{"n_kv_head": 4, "activation": "swiglu", "norm_place": "peri", "positions": "rope", "rope_fraction": 0.5, "attn_scale": 0.177, "lr": 0.00252, "warmup_steps": 213}
Each number is 128 + 24 x the weight over its row's rms, rounded and kept within 0 to 255. Layers, rows and columns count from 0. Numbers have three digits each. The size before them is the row's rms in percent of the matrix's.

# v: layer 3 attention value, 128x160, rms 0.111, rows 120-127, columns 80-159
# o: layer 3 attention output (transposed), 128x160, rms 0.108, rows 120-127, columns 80-159
# gate: layer 3 MLP gate, 640x160, rms 0.147, rows 0-5, columns 80-159
# up: layer 3 MLP up, 640x160, rms 0.155, rows 0-5, columns 80-159
# down: layer 3 MLP down (transposed), 640x160, rms 0.119, rows 0-4, columns 80-159
v120 120:104120131118109110127108130165124115105168085192111106100133124140060144125092183101143150135137113157127120165123126139141099178113137125114115156110117084139111108126142118120110133132078104076132136154101142139138099113117154117099117125
o120 118:108098099108169114108129098102117100150145109176130166135125130129137175081136155110130165121109113117149111128150114150132124115085156117145125110131121116118144088155154119095178127112121135045117145133140162120147087108124167093113123136
v121 112:142158123135130178138130171151104114135144109125142146153107139098163157166126138047133129136127134105104136154155098148105183117179141162118089086165162118136111151154156163107145126134127108167134152132143154139099107118126108107140146151
o121 104:141130146176144134150118120113110123155162149117145175116093082103140111124096109081139107128090153054169135131118129109159144100148142126105119110161093081131113160133107140178114113088135109144114091114149125127085136125110133098119149134
v122 122:146136132146108113112102135139095131155153133113091132163148102108120162119109145132154161146158147145122087147140109115177117148126108146121136093111132137164084148188162132089089091105118135081121144127113125126146145127113116126140100141
o122 106:088128114164131131139139114100106146160113134129133145157149093150161118137145140139157116159113109102128098138128105131130073130101123144096105089102128135124088123113126128104158119121159129123135126093131115132163097159128115101119153146
v123 114:150121137108131152137146129183132142160117159157119165085137120109130157135121097134131098143126093142129142115141146160095105124141123152095084152104119136095102138161129121120140116151174137119099102121127112115118097130139109128120083168
o123 114:148128142134171150126119148150124102118074177118146114139141123138120169132145107108098116147112108090115162148148144184121107116172140176103131134121160100075138115122162119056141101125156150122147129133118129137154114140126141107124147138
v124 111:141166132084146159173113173141070129163132118102123157111139155108119136133115145153112125117100139111080171121091108121127148098100156091129110128124126122077107169099106095129090107167108156142130111105115164175175099109139165111107132156
o124 106:157118134096168140134130117140119119152082111131113143131138157142139139138103146132131145106109128076115133132083101130160143127150120122124126120115112096154126173149154140117122086126093140126130128144129088128172113123144073140100155104
v125 121:128093137132133122135105106158136126117129144121136170117106124124124089093133145131145100081190100118112104158087135161163142121094155100117072126146143095183154132159125118085155073135125081166120146126100120120150162117100130103126158105
o125 118:145095152142136139153109147124101124139133121140143129142103066122092117089125103110121116117118152139142131177118101118179136155081156080140152113141143092111127120131156114136131119119092128150118111095130161101088135123127145087166137104
v126 109:146126112154113151107100073091126095130131098152176121132124106119149127105144106130107120108120119126110089118147142165128145142155181110160156111112119114144145102109129143159073138133090168143108096146131161130132122131113156144123156144
o126 106:163144102115132142125150112126102143135170097132124086121120163129136162096149112132111128112147124171113100101142154146161103120149111087157112134098096142151148104136115116166068155151126141109079094148103087126151128140128111177151114140
v127 108:098147140152134154092123163124140118135128108150114123118159092113123108090142139098175137128130145141101128143103106147134118119126117100143131138116112126139142157136129145079110134115151109135099146125146141125101124147083116115116079176
o127 108:081119146142149116085115130089142121127156140144118123132135138129151107077102122110131121136112118138115127144119104157111113159107117145126106140123144147119150073152097153147110077093121101117132120150148092112179129167116131111091103164
gate0 094:128107119109116109133128143161140147122119155139125182092118129118117147149150130125114110113166099130101154132129111140108148112136175120085100119102165138180126125127095129090135155138091096143120153124138137134091132118141124130137121162
up0 090:141069126127078146063084138137105100106156116135106120117154145115137152142127137159094088127113104086122128111108181160106119083128141132140123100110105167111128106150135144111116166125087129112118160120144146115123132148126138106145179159
down0 093:138130138152150153116143104107153101151143098114150070156148138147152102111118119127142138121116160141145106120148140104150119128101074127148170136148099122082130130136172133158123129142169133103148114139117100111158126126118118145121106119
gate1 098:123144108118114132126156123133134106149111187089152134112103152130111080134162124152165160100122118136159161135114129124139147095083111147101072136115098128153123132099124182119133070113111125127114137133149152145089138124119098117138164137
up1 090:123102116157115081136123121127147154149145161148137111137156133133109136130133138120169128130147178156102137114077088111122077154110149118085121122088140127128144096169155109112072174152121119110142156124163140129140162116100122128146104159
down1 083:132148138117139158126137114136130090137105169111145124120111121122136062124162104169161173133121130100144159129128128106121161101107092120119084141111088138173113125109112179139167085130123147120112129138133153135095114124129120130134170115
gate2 101:130180141112139164115125151172141142129103145116149140155115102093104162127123143105121134097123143137128098125150063101127156121123115127092109074078177164146145142131127126134120143153138137104123118101156106117150111096128154142106125151
up2 107:136113124123139091147161083109154107119136132140119107116128126132150127153119108155166152155141092125088169142095166115139103135153107153144136149147088079150112112110131115127130107132081142139090135124098127143128122131148106119132110088
down2 087:127162139161133143115116150167137131121084146128161131152120097121119151134110130116110130117118118141126111145123061101138151125132082115117111079086130160168140139110120138166123110150134126100105106084161121101134133124144154147132113168
gate3 105:162136163112140142140152132145097123185092151157147107086143133118116142115127145120151113152082177136104098176094119136099100114121113095121129133100136141114127133130120151129156130172147131182145101095134127144146134110152077101127130130
up3 107:069087080152129154145111108099132092116130136159153115153145139170129126127139131134157121114164140124105170163149133071057116156125137120107133133174111141141126122161149147110092148177110137112089113112138099092124147147137137095118137129
down3 106:115115119179154161127131122114079130140112104116153121105135123093112119131174116125146089148121116118108147151150137132087149122154150085129109133151100127134182182167118163146135109182106122161106123127102080152149144150160126114139113119
gate4 105:170142133106094101120113137150071148156117158103113143140101160144120134094141169143131062137125135135136090137091125147141125116151110040116105095127146134127166174136120101142088108140126111179155107164148126131139115108139081168143106140
up4 091:101135125137145134102141123167135113091140181102118100156101140104114129119119158154140109111158170130101164131139137134129103114115132136137105153104158134162152169116112160156131155116139108111132153122140155108137129111123114107135114090
down4 087:179141154145123108150147103127089132129101123148107178101139148133143143130136112114147116127096099132130103152095125118135115140134111104125106097157132129088107128135132093117109106155129120136126082148148102134092097126101126156106105135
gate5 098:108072133154120111083129136140120101118140166118119126102123131129107100167087126155138102086145121149136140123105161140147118132109089172146159144143121122091124150076169146096153189099139097123156147119093174189151122138160127112135145136
up5 082:101144113121125107130094135135110106139132111129100131131172182150162129122123099111094120125129120128143171112142129152143148117148123092163109139153159092154155169172144095171163119136128124120088130140150147128161087112129111127126113124